config.yaml
num_hidden_layers: 9
hidden_size: 160
num_attention_heads: 5
num_key_value_heads: 5
head_dim: 32
intermediate_size: 640
vocab_size: 8192
hidden_act: "gelu"
norm: "layernorm"
norm_place: "pre"
norm_eps: 1e-06
positions: "rope"
rope_theta: 7070.0
rope_fraction: 0.5
qk_norm: false
attn_scale: 0.177
bias: "none"
tie_word_embeddings: false
parallel_block: true
init: "normal"
init_std_qkv: 0.0507
init_std_o: 0.0629
init_std_up: 0.0725
init_std_down: 0.0725
optimizer: "soap_variant"
learning_rate: 0.00955
weight_decay: 0.0
lr_head: 0.00743
max_grad_norm: 1.0
warmup_steps: 200
schedule: "wsd"
decay_fraction: 1.0
decay_shape: "sqrt"
final_lr_fraction: 0.1
batch_tokens: 65536
max_seq_len: 256
doc_mask: true
train_tokens: 289800000
max_steps: 4422
dataset: "wikipedia_en"
Each number is 500 + 25 x the weight over its row's rms, rounded and kept within 0 to 999. Layers, rows and columns count from 0. Numbers have three digits each. The size before them is the row's rms in percent of the matrix's.

# layer 4 MLP up, 640x160, rms 0.0724, rows 552-629, columns 80-119
102:473504535483521560544443531480528471524496511522489478465472500539466474520496521502526502522507505473518493555496487524
101:512507531488493511517510471455524482505464505499506483565509524525529456487434487487487546474505489473482561538517493443
103:530438440511490513483522501486500502508474519497482487490497500508524444483519476525491508517486467538520505511497493482
101:483464479494522489531508509504476493521537529517497508499494481535485502490497503498486532467497465443487503511488464501
100:541503482471484563503487514558536503506473477508470533502512566523487483515532495539522484474467460525530536514511492496
095:555486500491484472531481531500557498524514511473510541511510481457544432512492474495514478507492500523539513517486509547
089:501512505450500500537510455498541500492512447494491506517498532461519496519479525508467510466506493485509527538531468480
098:521514496473475495559517507560469522475525535499433476471518520478505494562544492500544527468491478511514519476520515494
106:467477487510522488509523506479494531500528504512511495530506506473495530511510485487548472459488513513492469493486481470
102:496482489459493484495547460522511515537539498521488474511527531492487500469473525463517536494480522478495488522480466485
106:504509501476512458514502482469507503558469468458495514455487494520490526471496548486507486520521472513484498493490497509
091:521463482503493510496529481553508500450498528462502512510444537496544494451497518520445508519528473488548462520506519510
095:490427457535499528521505481454487541484496487500529522482469504528504500555488517492506486465483486480498496493492495504
093:492473464544494477479472493490476495518519500510535537533517490472491477508546482478500478465477489469537496514479518504
099:517510519539488543504528555484534538519516533479506464474516498486496483536536497476490545473472493481490494511467522507
102:444505465494481515503484477492508516488488518531519462516503466505502467462489513463496499518524502497468496458515505519
091:503475493458501500458520491494521488494553491520541511478527510492506538517484494452490465502471494559506491506487506518
103:528517492485504502517515500511491497483499538531492500504516499490490476514513473512506508468468542507516479499505529502
107:476490491522505532511521492530514470532477514489476528510516552498494522496515539481499498489493490522547486521494500527
094:500486521521500498525491478540500488498468497472504489501482486499472490491478508507533461454495529495528485512499527487
108:470455455511478525508495518482556508528511448504492524500484503545459506526506480493514496508460481486490456470510478472
101:494492476505538504441478474466494487527462500473470470497489500481490499486530500461542500504487449498528516494468547501
105:531451467504514496488461516508498514510480532490500501531487481480481484528536519458480526456519481463520456499506497516
112:480512548484526519491475494465479541482468485545453500527468536501480495513516481501532503527530521458462430493462465473
092:467505521515485461517481520467533548567507484493518537522470542521523503492502504504502483501480482489517543465504507452
105:511530510485527468491505506472481498508499520486523480508497495469506493467464505517478502519533462485463505479494439553
084:506529492488506463508547495500543513551536485482472464508497513493489503463489540458542494501468513475520534550504504523
105:527471490512455485512514491522499489526460511474513528532479498543473477497505532469527487511473509497485517487523498485
094:445498482526487489486482475547487492477475526482517520467482459494525504485505465488505527480504532497497466541509483515
105:510498534480480532511525549526495512488436512531453511497509489499481479485469514475505524525446463542508506486502513503
108:520544483523473445481533523523567492505459514462489485507526454497513552513481515497501513479452529486513497464500499529
118:480506513508507469492490518495485523547482493481456449463531528515488491507526535485488485493514458492501514482521512471
107:512491500511503524474485526510467493487484479528458500505483493537551450508460452491552504460515533490512520498476527511
103:504472513460478509493485533543488438508456503494487491515494499503504503486490545478497471476467535489532484508459497521
109:496510476488495496524475515529500526500477525507486498488499513493509471531525537504505527528506483483470487561509536554
094:492531520506486469497493531500502485501520490485536487455465558475487499464472498502535517522490487520509458486513465514
101:440503507528451513512489510477492477462480500482476515481466516521513492450471498550491464531519512488487507468506504478
098:509537513486474503538545530473480512507491526475474448451529522558531537442480532469502539496510527517485530493499434531
083:517454517495499473541472456514516502460476489487550501503492487541459482522482539473493509491547510517522506498526499468
100:517517496486472491423547475461496508537520536504463485496481490518515503503480458476471484498497525523506501487448524526
095:531543496467516464506480535515492483495477469548498541524496523533486523507525578458519489502480487480504529535486453507
098:496486514493492494483564492503507499462532485479482536543537564525473518506515514504544458476513467477518528494511521487
096:480556511494518535516519516493474479513483469484491494482509511544522468485485480485509509519500489474533529544455480471
101:493455532456490546480496514474479517504565520478539488519493510449489491468476509444476546515465489506503530547496502558
084:471535507522472488500537519454506514474498536484533514504469527488452523497477513521535503498512488513503509507520507463
106:527496468535498528498526487516500490500462422489480478510509495507513481498508499461482495451511540518522541569511498520
093:526516509545463511514519524499542507517483468481479463513472493520502482487467508485507510468495545485536452498464523497
096:456503520560498497532495519531496515546472528517502494493473474507458527480455493521469445509579492485497494496517507480
093:485491507502543479515539480462505527443441492436468489508499491525518492509506496526457522485533541509528520508472511519
115:483498496447482465508460480513470537500491439509496523451512501482493467460510488481482525496471519480485487489462515494
095:453484495483483493490423487464494494491492524502471478500451472485475492510468485476502504481513499486517496485473536523
092:470486488493461477492528496499506467470511499519523519485514517511499487499465501428482536505471513509503526521498521488
106:482508491477457524476484493513546452472516484489507460507508478459480484499514530516512489519471490508520475504493507506
095:456519568492514458464492531546494477500532506516474532544520525495530507492528502452509530497485495464477517505508487527
098:489511525474529515539485476476481455488511526465493501519497493520500518502506508503484473464535488499489480544538489480
099:483498529519536512497472427504495438504485468516496544520529485456521477531445504464482555483509502498503508509477516517
106:511526532472495451519537493526514548471507511484461535473485499499514444526478473468522504521524515466527516504498509535
106:539533514508515514503482491501480474484509511471513494492502533488461475477537488491466517514467484518495485510510479551
102:481485488518474488495476485478459487477471498463503531528464483488460501503456480487514498504493515464524483488536497483
104:495410502478497463493515512500515479493455525456512494515495504504491534479523492495521499526511433488493452513526502504
099:481507500483504459483531508526496532531495432502512500527493497485524477478524429517495541539496523505432487460458537480
106:477464491522541518508487507518531530502522522500532498540515490517459520466504553481521525502463482514521499525468490512
122:488518501454464499482474498520467489511482475499505493409481482487498514484503519526466461475489504496496488499497503492
094:500507466503517508497465471504519508545508502496533549508536465561502496468486500482490498504474523487527520515482493509
111:493506501506517536498498463519476488508499492487518491489475496486542496458456490498494529484496518501484513506530496502
107:474536532528546464462479500441502498481498473500498491471459483483493490484475473503489552455516490498526492492506501499
100:480484465505533484537468508512493570499496513508511529483530473506484468491514516482443533511466479503458505513510472477
096:492507541474541523525498453525495548512465431508541542485491484515517487515527534503526533543508512459487497480508447491
092:460491515512482472467495494475485508487489538479496486458482516470463469517517461515547464480528447491548488503458500510
104:524521503525520526521488467504481481464514517503454508521514520509497480482505485492526464508504490450516491515439518480
090:513490504468512518507527477522508546491455469532538497507480510474503526532475443509490533487478477524512521469482477488
097:487481531489488474530497501480505463495485472514459509478472503542505465499460513469420457473503549497477463508528440512
098:512484464475478496522509475513457495459500481467508482460487483469520509511480535498486518486492497490485494505450491478
098:528461467507503539513500528503490485458477482497471498509503486523475468482513481481514502495472495477494416516501520507
097:496521503530472460514533491472495534497518515523493483484516522547544497555539512480506523533528532506510480520491502493
108:458484487504480517561475545477524466482476504519517456504518505519476495490515476440532511496481495494513501535520490512
105:443484493495490506496508529521540521481497502481493540485492524534523533488498496519508468510484514507537477535437495465
099:513514523492500496488518435461504472444536472517500471543483486476540476521525499485494526486478537487487486486541518501
# layer 4 MLP down (transposed), 640x160, rms 0.0727, rows 552-629, columns 80-119
097:499447491485504509501550472486458503496495534471463501567503506518540484517476485484489463540507491505488522495501507469
085:527503468515505502515524540521522498496519465544527491443479517447514489538545525487536474505482504513500469484514535552
108:541498483484498533495454487529485457480518524485488500511477468503515475508478537499487488468507458508495464511465453504
103:552501505486506526479466503536519508440551494510518501506463490513522522522532514491485490481513495526501487516506529495
103:535469475533524485452531491516495489522439537512513508503516458503473530505464482477506473474556501463499481472517513552
100:470477507525515526503550490482530487476523566504486492523520470537463501473394506503497477474471524473510456460504484510
089:498481478549505445542481531482456505551506531513472478476500511502513492479468493496525488492470503473509502500511541530
100:502460494491505517518451476478524529557532516524487499534545510499475548522478509469474469496478519502461522506496525523
095:490490448496469522490510545546516470471465500530497496471532489525487485501457515495495461505502521526460502497495523474
103:513530480471482488513503533495524500510510481505451504533501482534523528511461486504477487519547490495493491469534517499
108:470501514526483546493517466484502532558519507521489485511519543484520513532500532508522510531456473515484482525548504489
092:489532522516489538512511466495463485490523481484483492484509491497508524510499525518525522559483563494466509492496466495
095:502532516504544514473504469539474497492494555500503487536521519484519504464482489527522529468497509516474503513522487522
094:516506495496472516509547460498493512525489500515456469479474534476478510493488494495513507494523540509500500526466507459
104:490489498513526492485502441533501443491521467513522494509492421456535493553481485477485474510507489549480519471533528522
096:534526495493519462477530516513486488520517502516515527480500497513502556493498460482489484492490482495500482498512473483
099:459510526491459516530544565497478497481484466537514454546510469528496507514490481492499501462471514519511535501535516475
109:527508472523510496506521507468483449508506496486525483483503474459453491505453541464541503481481516495499475499524544461
139:503491513491511505471518495519516519483485490485565450488510513491530540491495508519493515493486461491510501493464498515
099:498502473497489511507506474503501547531468496541483519492489486505469480475469502496484486485487498475452479481547467485
086:518526504488489476496524496474485525431473579444487533481513527480528522515504471494499486507481490504469519530474449568
103:519479534499491557504524521505465515497508525490526513526461511487512503456543473533507470525488469510480478492515518495
114:466497498483454481497499427467504496505518492515488466485455483488567483488518499474481529491491536504512514516485507474
095:510528486522534452492520462479484467524524476508490503488496498492496490457465494520512457494525484463506523491535542530
096:488513525470535517485529513484446466506497502498495472488541517502509481522503507555529497484484449528494479484472502518
098:510498509524546507461502538519539528492504508487480503511515487554561493493500494506497535461509500485525468485468513503
091:460519490481502541525499467475479490474532511532535489456524474487527500451464490464473524468466524524500475484475486481
122:506469520527520471491490505532512498499527518502554485541504531511487479516523511506447500505457462503555509525481497507
089:544492507518492563501498531494490538517522476544484530520516517499496529536509505501500506523526486500517524495504487513
116:519478491492541471511474510529513457489525488507519502481527449523506503507443493468504468483463482523548492456543543495
116:512498500520463505505473524507545480517490529480476483534505542490487508512477504462497535515496530489537503462474492539
112:479521461503493486505476494510450483526520494523490550494495501469499465479505483500471494507510494500527466503477517469
103:496502497543477470472514544498527467522515539523484525501494482544504467496467527502485538500497555533526495535499508491
100:511474517529466505487527503517527503522532506523531464486504501489553480512507497471526474525520446486473499498520476468
091:498495475508475537492538503477520522515524487551500519514531531497530543514466476477513444484474531507456474485486508471
093:519502511489508508486465487445464499525511525507528493538492508572509482509544510530497483484496512491491499472468531449
100:475507509540481522495530466489481526489482495535494472504524524508497444531520446498454526485474546519498521510489540502
093:493476520532527537485548496506528497503528482492484551547517521480504535502482504511500511491500520527513482509490491489
097:473488439512480499463490489491476508480504524498491462498529526491475501532503501453546468477496505530506507496508545507
104:494502472486479514524520501498496521503475469471501517540515503517493527506553549520463509455444509518530507534485530518
104:519538477500495522533478532493468526504502536505434541481513493511513553492510463533525505495522493446476516552500493506
107:527522486479506487504458476475532484523463486541471516528497477466494533510517454533463464511496520474496469499468484484
098:538527492479487487520493545509475490492501524466485475509494519489465527506511476494454517524515517521512505517507552538
098:501500464462495514479517510484489506515505456498477537515525481458464498476559493527492480490534514498473516494511496468
076:545494441434511556518469505436487476503496516487517489457563513510528513515486494472544511476477484457485475503514489531
092:477471493482482441526499508515456508529536521465538517485479533517489502536481501516472492540501441511499480481525460520
091:478552481528494498482507501470468509474456519555524497518483498497490493526513513530489499548534491467476491494493500513
090:508507485443468523479521515467495499460509487499476504565508558478591498505503462483476481508479472507481487488518527483
091:479462484526506508517431441472500481559473545480470534468503503476473495507485493500521478497526473509515497481511458505
085:499497497510506474517559488469493460485500507446480522512497508530473534536541508492541467446508473507483514487511497524
094:484515486529538488516508561531544503500531466418476529479483506500481452495490530530519504515487482545500491466507472479
092:515518495566554505477506523461494518524539501503523527524535475462500485481513500501530522504484481456483494508509490500
098:550490495508491480452486457453522486481487514463527522463458514525494470460492510503509509506488524447524525497529504481
100:571516506502532545509501521485534482484521545477518533466523484483529525534493522503473468509473565509493458506492486429
100:468459475473461495489510491508524461474470553524484494490494489496511530468520495473544474527524486476441532470492485433
089:507536473479480488488517510466547550502537492467502451528437486581477526443509521500518494488529462495488485478511500479
108:561536461520552497512478505501477536510540514484487445509471494502507494518494509515512476473533502464500475502497512489
084:499493484563470447500506510509472531519501486460482528505481484474525532478500480504499524511480544475501546472479513456
092:452533491500541510474491518502535472487528490467486473500472514520470478506527487499536471452539453516511506518494492566
102:500491503446538498427520497509474502478508495460513487512502528480507479546522513512506506539470470528469512493488477463
091:514480495523479482484516505503482499541520509532522468480480499488476499518520496524497544471510507493523507507492511510
105:485521533470511523473540509548506482466513500496560549481469465488531484512492475506536482527530496505510471507526504519
075:509494482519504524507502467454484504486504515496469473558484496549473491489445466435501534508506476477488514505500526503
104:510472521471497495457477470478515501484509571523516480508471486570512491501477499466487473473453514480536540510458528527
106:498451514507505474500542538527497505483493487454475475513515505570480494501497481497476501476526511468506534475483516497
108:486513518481507517483537500496481516504511507486495492521522508465509454500504456523492511492501497470519480476501509501
096:497492500518486535526460476497544466470475513499518481519452519488424515476514513492543514512492452464576503539467551511
081:484466492498464529481487529471513518498526558510468496528495505479488465527488508510463461462483463502519502490533533512
087:501531508529495549505523495505509503503521496521482475503533471497508527484457530499559519501501500520483506510521515524
114:480530556495456505537507507519481483530498487514495547482539477501478558499506430509526474516530524473479493479500516497
074:499529494490505467524488541490502456496535487509466484443528517522473483516487548518449475473475492506477486544514501488
095:483509506504468510540492483487528495527498460528485482476526495474509487503516501479521478482475494520535518508526501491
076:516510510491491558457485462512533550487528541487475489509497498513487525522530496498501509524520533473481525518525476526
106:488491517521504479514483498528471488513567537508536459502488464512487519495484493491458498539538490518486475467517524517
100:462498425495512502515514488482486481492493546502500474477491503483510505471547492524500531507511515450472527504526524533
093:506521507515496525538526504483487466538497475513532527520499496513512492513484501545462513548518531507518513501525509526
103:491508541506518561493485502509472495478532504511493520524472512515531487481525501471527481540511512520466474515480524504
100:463493470461499451520481543506494528484517511485502468531513494520478521532546515504469499521532504519482523511451482552